Weights of a small transformer language model.
Architecture: RMSNorm after each block, rotary positions, no biases in attention or MLP, untied embeddings.
Each number is 128 + 24 x the weight over its row's rms, rounded and kept within 0 to 255. Layers, rows and columns count from 0. The size above them is the row's rms in percent of the matrix's.

# layer 10 MLP gate, 192x64, rms 0.232, rows 93-127, columns 0-63
size [ 97 117 107 102 102 107 101 106  99 102 102 100 104 103  95 106  95  93 103 105  97 101 101 106 108 103  98 101  92  95  97  91  95 107  95]
[[104 119 158 157 134 131  97 173 156 127 159 112 164 104 114 108 135 122 126 109 153 178  98 121 122 100 156 134  82 137 160 192 122  91 116 135  96 127 122 111 114 163 132 147 137 154 157 160 123 154 162 110 121 108 116 134 122  88 122 136 131 109 105 102]
 [ 80 106 117 115 133 164 102 164 108 137 104 121 155  83 112 116 108 122 125 128 105 144 121 137 121 149 120 132 124 124 150 150  98  96  82 159 136 140 133 116 161 164 138 142 178 157 132  89  82 149  98 147  72 103 118  97 148 119 154 134 119 146 129 117]
 [110 107  80 123 117 109 160 102 172 169 144 133 122 164 138 142 162 151 133 194 105 113 121 121 154 133 129 117 108 148 102 173 134 111 149 109 108 136 137 101 134 140 114 160 141 141 143 123 133 141 119 102 104  96 152  76 103 149 127 102 131 177 148 128]
 [124 191 103 139 138 121 104 134 161 164 140 151 143  99  94 110 118 140 122 165 168 125  71 140 138 134 118 137 151  91  83 103 107  86 139 131 161 117 127 107 125 160  91 110 116 121 110 131 118 164 136 119  76 111 136 121 130 113 111 134 134 131  99 155]
 [ 75 140 143  99 116 100 174 137 168 121 125  98 144 134 136 144 122 118 166 161 109 162 102 152 139 137 119 100 105 107 106  95 101 129 109 117 115 121 138 132 115 138 153 164 165 194 145 156 171 115 148 116 135 128 141 131 112  95 116 108  99 155 138 153]
 [134 133 105 145 190 121 120 122 131 157 115 136 149 101  90 141 115 116 129 134 131 101 120 146  70 106 101 154 136 147 150 107 172  97 136 108 117 119 108 133 178  96 127 104 173 152 119 115 109 114 166 181 119 118 121 158 133 111 157 151 156 133 116 111]
 [144 132 137 140 133 109 116 107 141 161  83 138 153 120 161 115 110 116 101  67 136 103 144 152 148 133 139 111  79 147 167 135 140 115 132  94  85 157 160 109 131 118  86 137 113 135 126 140 141  92 104 104 154 135  67  95 128 165 106 123 115 117 128 111]
 [142 114 144 128 163 110 165 134 174  97 126  92 120 160 116 109 111 140 137 147 145 116 191  94 139 100 152  86 136 135 160 176 126 147 154 124 106 105 175 121 103 138 104 126 119 135 126 124 148 150 118 134 127 173 176 152 118 130 125 137 161 147 109 108]
 [100 170 127 119 144 130 118  86 134 102 109  74 165  92 133 132 100 144 109 100 119 125 138 134 134 130 138 135 101 121 102 106 111 101 137 129 144 119 144  89 159  90 154 159 160 133 127 101 166 122 117 125 159 120 120 146 134 190 189 117 147 152 118 135]
 [ 99 138 100 128 191 139 164 153 104 107 149 110 121 128 104 125 129 141 147 137  94 122 143 122 119 169 135  61 107 139 131  92 162 135 160 158  92 129 158 158 110  98 109 133 156 109 135 101 103 118 154 132 176 139 127 118 154 148 138 107  97 123 146 122]
 [112 114 124 139  80 102 181 166 151 102 131 104  99 172 105 126 130  93 105  52 124 143 108 155 128 119 108 119 153 150  89 124 132 120 148 137 104 106 127 141 121 102  87 151 121 126 109 117 113 124 119 130 148  92 136 148 133 121 141 162 152 116 162 154]
 [119 116 138 110 117 136 107 139 160 158 119 106 152 124 108 111 120 137 136 119 144 126  80  67 111 102 149 133 119 150 125 127 111 156 153 130 114 136 127 101 127 127 155 137 108 129 137 106 119 132 124 169 106 190 158 173 138 119  67 109  82 113 181 134]
 [151 142  94 181 176  96 167 143 134 131 112 110 157 134 112 131 118 139 172 106 136 149 125  92 165 152 112 108 140 114 143 156 135 147 161 108 150 114  96 119  96 104 138 160 145 143 154  98 115  97 138 160 160 163 114 103 140 139 120 145 130 143 139 175]
 [ 93 140  94 154 121 178  95 159 103 144 109 144 114 149 122 153 118  93 124 127 147  70 144 149 109  96 167  88 112 136 105 109 158 144 125 107 103 123  94 143 129 127 107 142 123 120 144 166 132 111 114 128 152  91 144 143 119 179 166 128 128 116  91 143]
 [133 130 133 120 138 115 109 120 113 127 116 188 114 182 102 118  92  68 141  79 133 128 107 131 112 151 109 137 162 129 133 102 122 115 140  79 148 115 128 104 104 104 158 122  75 108 114 146 158 121 144 137  80 127 151 105 153 132 139 117 132 171 134 124]
 [128 150 165 137 151  97 154 132 107 126 134 116 153 125 161 129 131 145 158  81 119 132 129 156 123 186 174 153 159 144 134 139 110 134 127 124 100 126 133 112 100 120 104  72 141  94 133 110 130 117 157 181 153 171 139 147  94 110 131 120 143  91 105 100]
 [125 129 143 148 105 173 117 167 120 124 136 118 140 165 115 122 107  77 125  98 152 122 107 114 114 124 108 152 123  99 169 170  95 171 141 116 133 152 142 141 147 115 153 126 104 144 113 112 133  55 175 139 137 161 157 165 106 127 155 118 134 128 118 139]
 [129 118 165 116  99 158 123 107 114 136 141 109 131 125 149 163 176 139 118 105 123 141 125 102 160 122 127  96  90 145 142 171 116 161 123  96 102  84 160 141 114 160  88  91 161 136 134 168 158 152 161 105 102 111 113 144 126 116 150 131 150 155 164 133]
 [165 134  96  99 119 117  84 130 140  98 112 116 130 149 112 128 109 116 124 154 137  80 151 110 136 137 120  91 151 130  68 108 122 114 139 150 133  98 164 158 165 138 128 124 177 124 121 129 166  90 130 136 132 129 115 161 106 117 117 167  86 138 168  99]
 [120 118 125 109  87 145 115 121 140 129 157 116 150 153 148 119 103 143 169 136 120 125 132 122 141 105 110 106 158 103 140 186 134  99 120 113 127 160 135 137 121 128  81 141  88 170 147  83 131 106  96 101  95 122 157 129  97  99 157 141 144 154  72 108]
 [107 123 149 105 131 107 114 128 146 122 146  90 136 124  99 138  72 100  90 138 127  51 173  97 124 150 115 111 122 142 123 110 108 106 156 134 151 114 111 107 142 137 110 182 103  95 153 140 124 153 121 125  91 105 118  95 122 167 126 144 151 130 111 129]
 [103 150 188 172 140 111 151 153 121 162 100 105 131 125 109 112  91 126 115 118 142 149 142 107 135 114 155 108 111 128 146  95 130 160 143  78  68 143 147 124 179 129 144 130  89 126 151  82 129 130  91 118 102 127  92 113 142 114 119 125 126 132 136 147]
 [113 143 124 156  73 148 105 135  98 127 124 141 136 101 114 102 151 140 148 156 160 123 123 160 160 126 133 107 103 152 137 112 150  75  84 129 102 135 141 106  98 158 150 144 168 134 105 128 162 157 116 145  88  85  99 128 134 117 157 158 160 109 144 107]
 [123 134 104 105 157 132 115 117 112 158 114 128 132 166 129 165 149 112  85 111  83 129 156 164 136 136 108 103 109  71 131 142 115 119 168 163 156 172 124 118 130 138  66 118 112 152 112  94 122 121 178 114 120 156 146  99 122 142 138 114 145 150 147 132]
 [121 137 102 113 157 136 118 124 157 157 134  80 100 148 135 111 160 129 135 123 152 143 129 144 144 105 200 129 113 145 126  83 119 140 128  86 146 147 149  95 131 124  98 148 116 131 141  96 122  85 117 160 134 156 106  84 125 117 128 195 128 130 100 131]
 [134 137 109 128 168 149  90 125 122 147 106 159 150  46 121 129 145 134 170 103 124 127 136 124 139 148  93 160 117 146 168 126 156 139 136  89  84 154 145 125 118 124 135  87 111  93 166 145 139 101  96 130 103 153 134 115 134 131  91 111 129 107 137 117]
 [143 117 118 152 152 109 181 161 126 109 133 152 102  81 109 130 119  80  95 112 135  99 165 141 126 110 106 146 105 141 177 118 173 148 103 112 144 140 117 129 131 106 142 134 158 172 107 155 136  81 101 152 102 123 111 152 108 124 160 130 149 134 154 114]
 [125 119 140  98 128 121 116 120 161 133  89 116 101 165 115 104 112 131 118 156 116  90 108 114 126 150 139 107 118 134 204  98 159 142  99 122 123 139 112 108 112  75 106 142 137 111 121 148 152 179 157 121 140 104 146 118 132 123 103 169  96 156 151  91]
 [119 161 100 122 118 134 126 124 128 115 107  98 170 131 144  94 144 154 100 134  91 117 143  96 103 141 104 106 133 133 142 110 128 108 148 118  96 145  91  90  86 122 126 151 105 156 126 177 114  93  78 127 134 119 173 144 108 146  84 102 117 133  83 143]
 [135 155 146 137 108 151 100 161  89 142 110 136 143 116 107 110 143  86 141 161 146 115 116 138 164 144 118 133 180 127 104 190 109 131 169 110 150 137 148 105 129 127 110 112 117  88 131 137 132 107 144 126 138 171 187 140 104  93 121 140 168 109 122 134]
 [114 106 110  98 135 149 162 135 105 107 142 117 142  81 111 148 118  84 141 102 210 129 143 136 125 124 159 129 145 134 123 109 110  95 117 139 150 113  96 119 153 125 136 103 165 147 127 120 165 132  81  90  99 118 155 120 101  98 123 171 136 120 123 145]
 [113  99 160 117 118 162 113 152 189 153 139 122 121 121 122  86 130 172  94  87 148 122 151 148  84 101  88 101 113 179 120 136  97 143 122  90 143 121 121 146 124 125 141 104 162 113 144 121 151 132 129 147 155 121 139 114 148 159 128 115 149 120  95  92]
 [148 132 181 125 133  94 116 101 134 168 119 121 120 125 106 147 135 141 133  69 134 108 153 142 125 132  98 135 140 143 121 139  59 112 147 121 132 132 153 141 137 138  84 122 150 161 100 115 125 117 111 125 171 158 110  89 135 155 172 112 163 170 152 140]
 [136  99 144 140 150 116 146 145 152 109 115 160 155 103 146 170 140 125 128 155  86 145 121 118 157 164 140  96 118 115 118 115 108 114 178 192 148 162 143 118 117 125 146 138 131 166 125  99 122  60 113 144 109 107 117 123 113 132 101 101  97 152 132 105]
 [135 139 136 109 144  93 118 104 120 159  94  97 151 104 110 154 112 135 166 135 126 113 110  95 123 124 104 134 139 113 120 140 172 114 103 189 114 149 140 144 109 172 146 146 118 106 156 152 162 112 190 122  81 115 123 108 138  89 132 108 100 108 141 119]]
# layer 10 MLP up, 192x64, rms 0.248, rows 93-127, columns 0-63
size [ 96 115 120 114 102 103  86 105  97 106  98  99 102  96  85 102  82  99 102  95  96  98 103 103 104 119  89 102  88 112  97  94  93 105  89]
[[114 109 132 145  93 124 105 145 193  91 154 108 106 108 127 159  72  92 107 158 132 167 123  73 126 130 160 147 114 147 136 148 117 120 139 157 113 133 119 143 100 160 143 111 144 134 157 104 129 133 166  98 124 143 118  98 126 156 127 102  97 121 121 104]
 [137  89 128 119 153 158 142 140 131 142 121 145 138 148 117 110 148 129 149 142  76 138 113 129  85 113 108 132 155 113 162 146 105  85 151 144 107 117  98 123 125  99 145 169 134 126 158 128 107  89 153 114  86  99 149 191  91 105 141 139 132 106 154  89]
 [126 123 109 101 145 112 151 152 149 117 187 125 122 145 130 147 144 105 107 123  92 128 138 126 161 147 119  70 107  85 160 137 133 142 132 116 163 146 100 103 159 167 136 117 130 121 134 169 174 142 149 128 164 132 116 119 110 177 115 170 134 144 166 129]
 [158 123 185 134 148 139 125 140 134 131 118 122 132 188 138 120 117 119 160 127 153 129 135 122 135 124 161 131 113 125 169 167 133 144 134 120  75 162 165 147 109  99 113 139 117 116 189 140  99 112  95 146 146 160 126 164 138 163 109  91 158 127 106 115]
 [ 94 101 128 161 160  89 119 116 115 163 142 151 128  91 107 155 136 121 142 131  92  93 137 100 113 133 148 145 150 148  84 145 181 136  90 129 136 112 126  99 152 144  91 139 135  76 110 158 100  95 155 150 146 136 139 141 135 143 128 154 138 125 106 168]
 [111 121  99 123 113  93  93 159  90 147 139 109 123 147 122 132 138  94 136 158  75 113 118 165 169 109 122  79 155 113 112 159 135 152 147 132 150 134 153 109 137 152 105 118 101 167  98 130 138 160  74 133  87 123 139 137 106 131  99 132 124 100 154 134]
 [151 180  93 119 127 113 122 127  98  96 159 110 128 149 156 173 112 140 133 104 143 118  83 120  79 182 103 106 146 140 104 112 135 138 130 127 111 100 118 150 117 128 172  97 159 129 132 162 157 145 113 142 109 134 116 167 162 149 110 110 154 159 121 129]
 [118 146 107 136 121 104 126 130 150 143 130 139 129 106 205 102 115 109 112 113 134 132 130  52 160 105 120  98 126 150 136  82  96  93 131 120 134 119 107  91 121 183 127 140 100 107 131 111 128 149 150 124 109 128 104 148 180 131 151 125 157 126 122 134]
 [124 138 108 127 150 163 142 123 139  99 159  99 137 129 147 139 105 151  83  94  79 115 114 133 123 159 112  84 107 130 133  87 113 128 114 146 122  98 129  77 164 101 135  92 107 158 162  88 135 113 135 152 148 117 133 137  69 145 142 106 112 127 154 126]
 [124  88 101  95 154 130  92 125 132 108 100 156 140 144 116 158 102 134 135 161 143 132 139 147  92 120 108 154 138 131 132 111 104 147  86 106 124 141 145 158 121 143 150 147 116 163 171 124  88  91 178 124  82 111 150  72 118 138 136 144 127 135  99 105]
 [160 113 106 157  92 140 151 109 114 112 132 100 149 132 118 115 136 117 156 148 130 116 104 106 129 122 123 167 145  76 119 169 131 124 173 104  95 138 157  99 110 117 125 183 135 136  80 110 135 147 125 123 124 107 175 149 111 161 123 163 140 153 134 176]
 [164  94  92 155 160 126 125 122 122 137 152 181 152  91 117 169 109 121  88  81 139  97 111 112 100 120 166 124 153 121 112 106 143 135 121 143 131 100 134 103 173 152 148 147 124 105  88 123 110 130 174 146 148 137 123 118 152 134  98 120 101 133 101 108]
 [160 143 134 138 139 141 111  99 133  88 155 137  91 134 136 134 145  89 138 142 106 109  92 134 110 119 123 126 167 159 100 140 177 145 118  89 118 123 136 157 108 126  89 121 109 100 129  96 125 141 183 128 116 110 135  62 106  76 138 114 127 104 141 110]
 [106 149 154  59 116 122 121 124 136 102  99 128 154 143 128 200 108 165 137 153  87 160 126 110 121 136 132 110 132 104 129 124 146 139 150 132 152 135 131 129 129  88 144 171 151  99 124  90 106 122  92  96 115 154 130 158 130 103 132 153 151  97 139 145]
 [130  83 107 152 160 133 151 128 125 119 102  54 165 123 173 113  93 149 160 132 110 138 109 117 141 122  92 149 114 137 125 145 150 137 130 114 149 166 147 173 122 146 104 130 143 105 137 156 130 118 145 149 153 152  91  74 149 135 103 109 109 128 108 122]
 [169 118 164 136 107 124 142 161 122 176 126 136 101 106 141 107 169 120 115 118 144 110 134 102  73 110 108 129 124 131 112 102 115 115 106 166 135 140  95 107 138 156 169 183 108 123 131 147  97  99 122 104 110 115 158 105 106 125  89 146  89 103 117 108]
 [147 129 140 159 171  90 105 122 130 126  97 123 124 105 134 128 139 177  92 145 109 127 105 143 165 130 163 109 118 161 113  83 145 139 149 141 121 105 123 119 132 184  99  86 136  98 118 134 101 141 146 117 164 136 105 109 116 142  90  83 153 112 131  91]
 [104 153  92 137 148 159 132 140 159 119 101 108 109 120 164 138 104 115 181 133 135  83 108 146 144 116 146 146 101 111 139 136  94 141 127 162 115 132 179 108 112 173 102 118 112 116  88 128 147 133 170 141 142 140  99 129 150 149 122 177  82 116 121 122]
 [139 128  92 126  75 110 105 129 119 120  91 136 142 101 111  98 154 133 192 141 125  99 113 158 136 169 126 121 141 139 134 129 112 144 141  81 123 130  92 134 112 142 104 118 138 115 132  94 116 107  89 146 187 132 120 157  95 156 113  86 158 128 127 100]
 [127 156 107 116 186 145  95 138 114 175 119 161 108  82 171 137 135 100 157 150  96 142 126  85 104 180 144 163 124 124 154  81 128 124 103 132 138 129 135 140 111 121 114 113 161 122 162 133 146 128 159 154 147 136 107 135 136 137 112 108 126 139 170 124]
 [139 113 128 107 116  80  93 162  71 144 157 149 148 151  66 116 132 111 123 121 118 118 144 106 116 125  84 147 150 128  89 113 128 146 139 180 140 123 157 139 127 137 130 103 115 122 116 125 135 123  90 161 112 132 115 158  92 159 121 158 133 136 118  75]
 [114 140 158  95 118 126 110  76 133 152 134 117 152 104  84 152 129  88 141 138 104 124 113 108 143 146 121 157 141 129 159 154 129 105 169 128 137 154 112 151 159 121 104 163 116 133  83 141 117 122 141 158 183  82 149 170 118 157 127 127 113 121 165 152]
 [116 104 115 158 128 111 112 134 152 130 119 159 134 111 110 127 109 111 114 117 148 116 198 132  81 134  81 156 119 100 117  99 133 151 151 115 164 150 144 110 108 114 164 122 123 130  99 161 168 127 103 143 155 136 122  81 100 166 144 153  87 150 130 150]
 [160 148  94 125 114 113 105  99 146 156 106  67 146 121 108 120 117  94 147 119 116 174 128 108 136  97 148 135 145 124 139 116 136 131 111 129 117 125 147 145  96 103 120 121 131  76  93 106 112 114 161  86  64 164 135 150 138 131 117 168 124 161 113 115]
 [110 121 147 133 167 122 125  77 105 127 109 122 171 107 104 143 116 146 173 140 168 177 141 153  95 129 115  89 114 116 152 143 109  74 145 148 159 103 127 132 144  93 132 154 148  92 101  99 149 128 107 109 100 149 118 105 150 125 153 118 109 122 116 103]
 [128 105  95  67 102  86 126 151 116 127 127 137 111 150 148 138 153 149 119 121 130 156 120 155 162 104 145 136 137 137 145 120 145  95 124 169 120 124 110 168 131 119  75 179 154  51 112 140 113 159 132 116 130 119 141 149 156 120 140 154 130 114 125 116]
 [161 140 100 115  96 104 107 174 133 115 146 120 161  74 115 178 109 122 128 100 133 146 165 141 105 117  84 132 135 142 132  99 150 174  89 126 129 138 150 120 138 166 140 131 140 128 144  90 115 119 158 144 132 133  95 164 119 115 171 113 141 136 165 145]
 [109 141 152 142 152 106 104 102 156  81 154 110 115 135 140 144 130 135 177 137 129 123 115 134 179 100 169 138 136 150 135 124 108  88 161 106 109 136 166 135 144 132 124 138  81  91 132 113 150 166 146 136  99 104 156 121 135 119 103 136 169 128 146  74]
 [135 123 127 133 134 129 124 110 133 171 126 156 103  94 115 132 177  95 143 141 153 106  96 112 107 114 156 147 172 169 168 106 164 148 108 145 105 149 111 144 123 126 108 107 136 128 135  98  70 137 112 146 127 127 139 163 130  85 117 163 113 110 178 151]
 [140  97  83 139 129 168 164 128  73 117 166 140 120 117 125 143 150 115 131 132 142 102 136 123 126 125 148 149 133  99 131 136 108  90  97 109  89 161 113  94 148  76 167 142 102 135 123 134 149 168 106 115 117 120 147 107  98 134 123 140  70  96 117 114]
 [176 106 111 134 130 115 103 125 133 178 132 169 160 135 169 110 100 166 156 141 192 124 107 130 131 111 172 143 140 121 136  64 122 109 139 115 150 137 114 152 137 142 117 129 150 122 147 135 132 115 143 122 110 149 135 173 118 155 140  90 139 164 103 135]
 [131 165  73 129  94 176 144 152 141 120 139 126 103  97 123 119 142 163 133  96  65 157 111 164 160 109 159  90 126 135 154 130 121 112 118 137 118 136 129 154 129 150 112 130 156 116 104 107 165 119 146 130  99 120 106 154 184 122 145  95 125 147 127 124]
 [ 86 174 107  94 105  89  81 161 116 111  97 117 117 119 132 128 145 133 129 141 116 143 190 146 137 144 151 102 106 112 147 113 128 122 112  84 135  80  77 109 132 110 119 116 112 134 109 153 134 138 146 116 156 150 148 115 120  84 135 117 134 154 109 164]
 [154 132  94 160 146 110 113 156 127  99 101 127 196 118 135 131 128 116 157 146  96 101  99 153 138 108 140 136 181 156 115 116  90 112 133  98  94 124 113 145  97 120 131 114 128 149  79  83 139 138 130 136 112 115 113 119  92 178 110 121 118 107 105 117]
 [114 111 141 109  79 167 113 130 109 123 154 101 115 132 118 140 103 137 116 135  90 104 105 140 125 104 146 138  83 161 125 114  99 140 129 108 134 119 112 113 156 128 130 158 166 133 152 136 138 129  98 124 139 126 105 161 115  76 104 209 134 162 149 165]]
# layer 10 MLP down (transposed), 192x64, rms 0.153, rows 93-127, columns 0-63
size [ 95 115 119 111 102 104  92  96 112 107  93 107  96  96  94 103  82  94 102  93  94  90 105 113 106 113  95 102  96 115  97  92  92 106  76]
[[150 132 131 145 104 156 156 131 112 144 119 164 144 132 127 110 161 187 138 124 110 143 133  99 112 109 178 148 101 170  86 106 137 124 111 120 120 116 118 114 101 174 157 171 105 142 134 157 139 140 131 138 125 117 103 166 133 176 111 120 153  90 104 160]
 [132 158 189 173 121 108 123 106 157 183 116 158 134 157 145  98  94 132 120 156 143 117  64 128 119 130 132 183 124 107 127 103  97 133 129 131  99 127 136 169 110  98 118 140 149 132 145 110 150 101 124  98 143 145 105 160 115 115 122 151 145 143 126 131]
 [116  98  79  95 128 145 128 113 126 125 121 110 154 183 138  93 146 165 118 129  86 124 111  54 125 137  89 117 133 140 108 151 165 115 140 115 114 149 111 133  98 132 140 133 158 138 164 110 143 138 111 138 142 108 121 112 137 108 157 106 101 147 170  89]
 [123 106  83  80 115 159 119 151 105  88 138 128 130 156 124 149 177 122 144  85 117 128 137 130  79 159 126  96 159 121 152 141  96 125 143 145 131 147 127  85 139 101 174  91 122 100 132 106 100 115 117 146 120 135 167 127  98 139 123 132 104 143 148  96]
 [133 145 128 150  94 153 158 169 104 128 107 103 149 154 139 125  90 161  81 115 119 126 127  93  84 134  97 149 100 142 116 135 161 136 124  99 134 107 108  99 146 128 128 129 116 154 119 153 176 127 110 127 146  65 120 148 124 114 121 140 149 136 169  78]
 [126 152 120 146 155 101 146 117 145 116 142 134 120 143 139 123 105 126 107  90 123  99 103 100 101 159  83 110 126 127  90 149 129 159 127 145 153 142 158 155 143  67 135 131 109 118 132 115 149 102 113 111 105 167 168 131 131  81 103 163 167 115 157  83]
 [166 119  95 153 122 174 106 119 143 111  92 141  97 154 152  71 153 104 152 142 141 167 144  85 163 113 149 133 128 130 156 155 157 133 155 135 112 156 152 141 149 128 133 113 153 109  92 139 127 148 132 113 141 147 109 130 154 139  78 156 152  94 111 110]
 [127 149 125 123 116 119 134 123 126 186 169 111 131 123 154 178 151 124 128 127 148 167 175 141 110 170 128 157 136 121 121 102 132  99 115 121 108  93  60 128 134 144 128 148 164 131 102 119 117 131 129 131 149 117 104 100 167  70 111 110 116  95 134 119]
 [115 100 117 144 101 138 136 131  89 156 154 121 127 150 116 109 144 135 110 165 139 174 121 107 145 154 143 101 150 154 130 120 119 127 121 132 123 152 141 121 124 176 123 134 163 145 118 123 140 140 112  79  96 163 133 137 161  94 128 140 162 165 120 214]
 [111 141 138 157 129 114 101 121 158  96 138 136  63  97 138 140 138 150  85 161 138 117 122 151  77  99 119 156  99 181 159 103 131 105  76 112 114 121 107 145 125 111 106 106 140 158 134 112 107 103 122 150 153 122 109 122 108 158  96 146 146 117 146 131]
 [132 143 102 129 158 139 101 133 137  86 164 134 127 129 136 131 138 134 135 131 135  98  95 129 163 182 114  77 153 132 129 121 143 143 130  75 112 171 111 129 142 111 146 101 132  80 152 107 131  91 119  89 144 112 176 121 132 161 156 119 140  99 111 169]
 [113 113 151  82 115  81 141 138 131  84 162 138 135 110 119 124 124 119 108 145 149 112  84 152 146 120 143 112 117 118 152 114 128  85 138 143 165 130 159 128 202 109 112 128 115 125 122  77 105 176 157 120 101 121  95 152 149 113 136 116 118 125 149 107]
 [114 127 111 142 127  82 120 135 153 103 154 134 151  71 160  81  87 160 124 111 143 116 111 113 131 141 114 155 169 122 127 163 157 117 100 109 137  92  91 124 172 140 162 124 150 113 117 135 101 122 112 141 118 124 115 116 162  78 127 117 165  98 109 125]
 [142 143 129  95 150 122  90 139 163 125 171 118 107  86 150  75 143 140 117 150 138 119 143  75 118 131 109 152 147 135 121 110 118 132 114 113  99 163 147 165  95 119 138 132 123 139 126 207 119 164 134 122 123 104 128 108 142 127 179 113 146 132 126 102]
 [ 75 130 176 123 140 112  81 159 124 144 124 208 108 146 112 105 131  95 112  99 146 116 111 128 110 150 155 144 178 112 113 122 139 130 164 119  91 108 110 111 122 132 132 117 122 151 131 121 143 106 103 103 127 115 143 144 156 106 155 122 156 136 124  84]
 [ 98 130 106 114 129  99 126 117  91 162 109 155 153 152 109 124  98 128 150  78 133 149 132 116 181 110 131 118 133 149 129 120 145 129 156 117 156 156 120  76 122 137  98  95 125 141 123 106 120 142 198 117 166 125 102 156  85 106 128 158 139 121 156 113]
 [136 117 117 149 122 169 132 159 130 118 164 138 107 149 132 117 119 112 178 127 126 144 128  87 100 145  88 143 127  74 137 146  84 160  98 120 149 159 121 149 101  99 166 153 114 138 113 143 131  84  97 146 121 138 120 117 128 143 116 141 126 133 149  57]
 [ 98 119 119 131  99 160 142 133 112 100 120 106 129  92 143 130 127 140 142 112 157 170 138 143 144 143 115  84  91 134 144 161 128 117 152 141 186 115  80 119 150 136 175 142 135 154 159 177 115 136 174 101 149 169 122 108 112 112 137 164 128 138 139 114]
 [104 124 150 120 125 168 160 134 116 141 122 116 142 127 134 142 125 156 115 142 105 168 113 181 135 107 113 116 122 118 194 166 132 121 162 114 135 114  88  99 139 118  86 143 154 117 149 148  99 132 162 103 142 148 159 175 120 158 143  90 115 140 169 139]
 [139 130 106 135 131 137 129  63 138 124 118 121 110 165 127 114 117 113 131 109 140 111 104 168 103 147 114 142 128 147 172  97 110 146 118 169  92 108 108 176 126 153 128  88 130 130 101 110 150  88 109  90 124 119 131 177  87 155 142 113 167 100 120 133]
 [ 93 105 138 155 152 111 135 145 120 124 129 106 129  79 161 159 116 134 122 130 109 139 153 124 145 139 192 117 109 119  92 149 127 150 115 115 125 131 117 118 121 132 158 167  79 134 102 139  95 155 132  86 161  94 134  83 153  95 149  77 123 106 118 123]
 [154 143 114 155 100 134 128 164 149 111  70 130 115 147 147 150 101 199 154  99 153 138 131 103 119  59 130 125  83 160 145 140 147 136 115 157 150 134 153 116 130 122 111 140 127 101 134 146 119  93 169 127 134 123 118 126 114 132 150 127  98 126 130  92]
 [127 113 104 117 125 124 123 151 163 161 137 146 142 143  95 101 133 129 119 147 165 123 121 132 201 116 144 121 128 111 109 166 160 158 143 126 151 113 138 131 157 133  77 120 132  92 169 121 173 137 154 110 123 156  99 131  95  99 129 192 143 122 131 132]
 [172  95 120 125 106 127 178 126 139 140 108 127 178  93 150 149 108 152 100 116 159 135  92 110 119 148 154 130  91 130  78 126 119 131 107 137 125 101  86 103 137 159 111 166 143 114 140 115 151 179 137 129 105 142 149 131 138 157 124 119 116 120  98 175]
 [129 103 146 109 111 145 155 124 124 107 115 144 146 106 135 128 127 101 106 169 150 121 101 107 133 181 146 161 135 170 163  79 106 112  99 118 110 137 150 164 153 161 149 174 120  99 151 115 141  97  98 128 145 125 131 156 167 140 123 171 139 133  87 131]
 [ 96 167 115 123 183 127 135  98 100 123 158 147 111 136  74 151 151  67 131 119 136 134 110 131 135 135 100 107 105 165 129 130 135 104 162 112 119 139 122 126 153 105 112 120 187 117 161 119 124 113 146 123 116 181 119 172 110 121 102 125 120 144 147 148]
 [106 136 148 168 146  98 134 143 135 158 142 135 116 118  86 105 134 122  93 120 117 160 132 130 134  88 139 161 115 134 122 101 140 127 155  95 119 133 151 111 138 115  96 121 127 176  96 122 145 128 114 149 104 120 112 116 144 143 143 107 179  90 133 217]
 [141  94 186 128  97 129 111 128 152 148 129 164 126 147 115 120 147 158 155 125 115 138 148  98  88 141 116  92 145 124 178 111 165 111 119 168 139 114  94 124 133  98 124 130 167 142 148 147 144 162 108 159  89 156 115 154 160 133 125 153  93 106 139 108]
 [158 140 161 123 118 145 150 123 162 109 140 122 157 145 113 165 130 121 119  95 121 144 116 131  95 122 133  80 139 127 132 107 124 109 132  89  96 144 120 114 100 119  93 119 156  82 108 108  66 123 138 106 123 106 116 147 164  87 156 132 107 132  97  68]
 [124  88 115 119 101 123 141  97 145 133  98 172 122 121 165 114  99 162 159 128 146 124 126 116 137  88 159 102 131 150 160  92 152  88 117 103 106 105 108 136 138 150  92 167 175 129 132 133 155 167 132 122 112 112 115 131 154 154 140 101  72 141 113 128]
 [175 128 144 125  96 119 150 128  92 129  95 136 116 103 111 106 113 129  95  90  95 165 158 132 127 118  93 106  69 144 137 145 139  88 147 122  58 129 100 134 134 116 162 153 133 115 164 110 127 138  91 119 110 135 116 117 133 150  94 121  99 129 122 109]
 [132 138  78 123 155 115 118 146 120 136 120 127 120 142 137 104 116 106  73 153 113 124 147 108 116 112 136 112 144 159 102 156 142 137 114 172 105 144 120 178 133 122  98 158 132 143 157 135 112 132 122 158 126 167 113 141 144 109 108 159 157  65 173 177]
 [179 141 119 140 141 133 133 128 142 181 101  98 144 128 115 150 112 173  92 158 150 112 125 162 100  95 157 157  89 132 102 129 140 166 115 165  93 146 156 132 132 134 152 126 127 101 134 123 119 123 152 151 168  90 102 162 151 122 103 131 124 109  93 136]
 [110 114 131 145 151 102 147  90 136 114 149 180  82  98 120 139 114 134 142 134 163 125 156 112 136 129 161  88 108 118 134 112 140 109 169 189 135  80 177 120 104 113  89 116 153 105 127 131  77 136  98 101 142 130 128 125 123 134 128 106 141 123 112 137]
 [111 117  87 158 136 153  99 104 138  60 119 135 103 124 149 130 126  67 120 139 182 133 161 113 120 158 128 139 151 148 136 138 113 169 117  94 129 128 110 144 133 104 147  90 113 142 141 104 164 129 120 154 115 164  93 107 130 112 138 150  95 153 124 112]]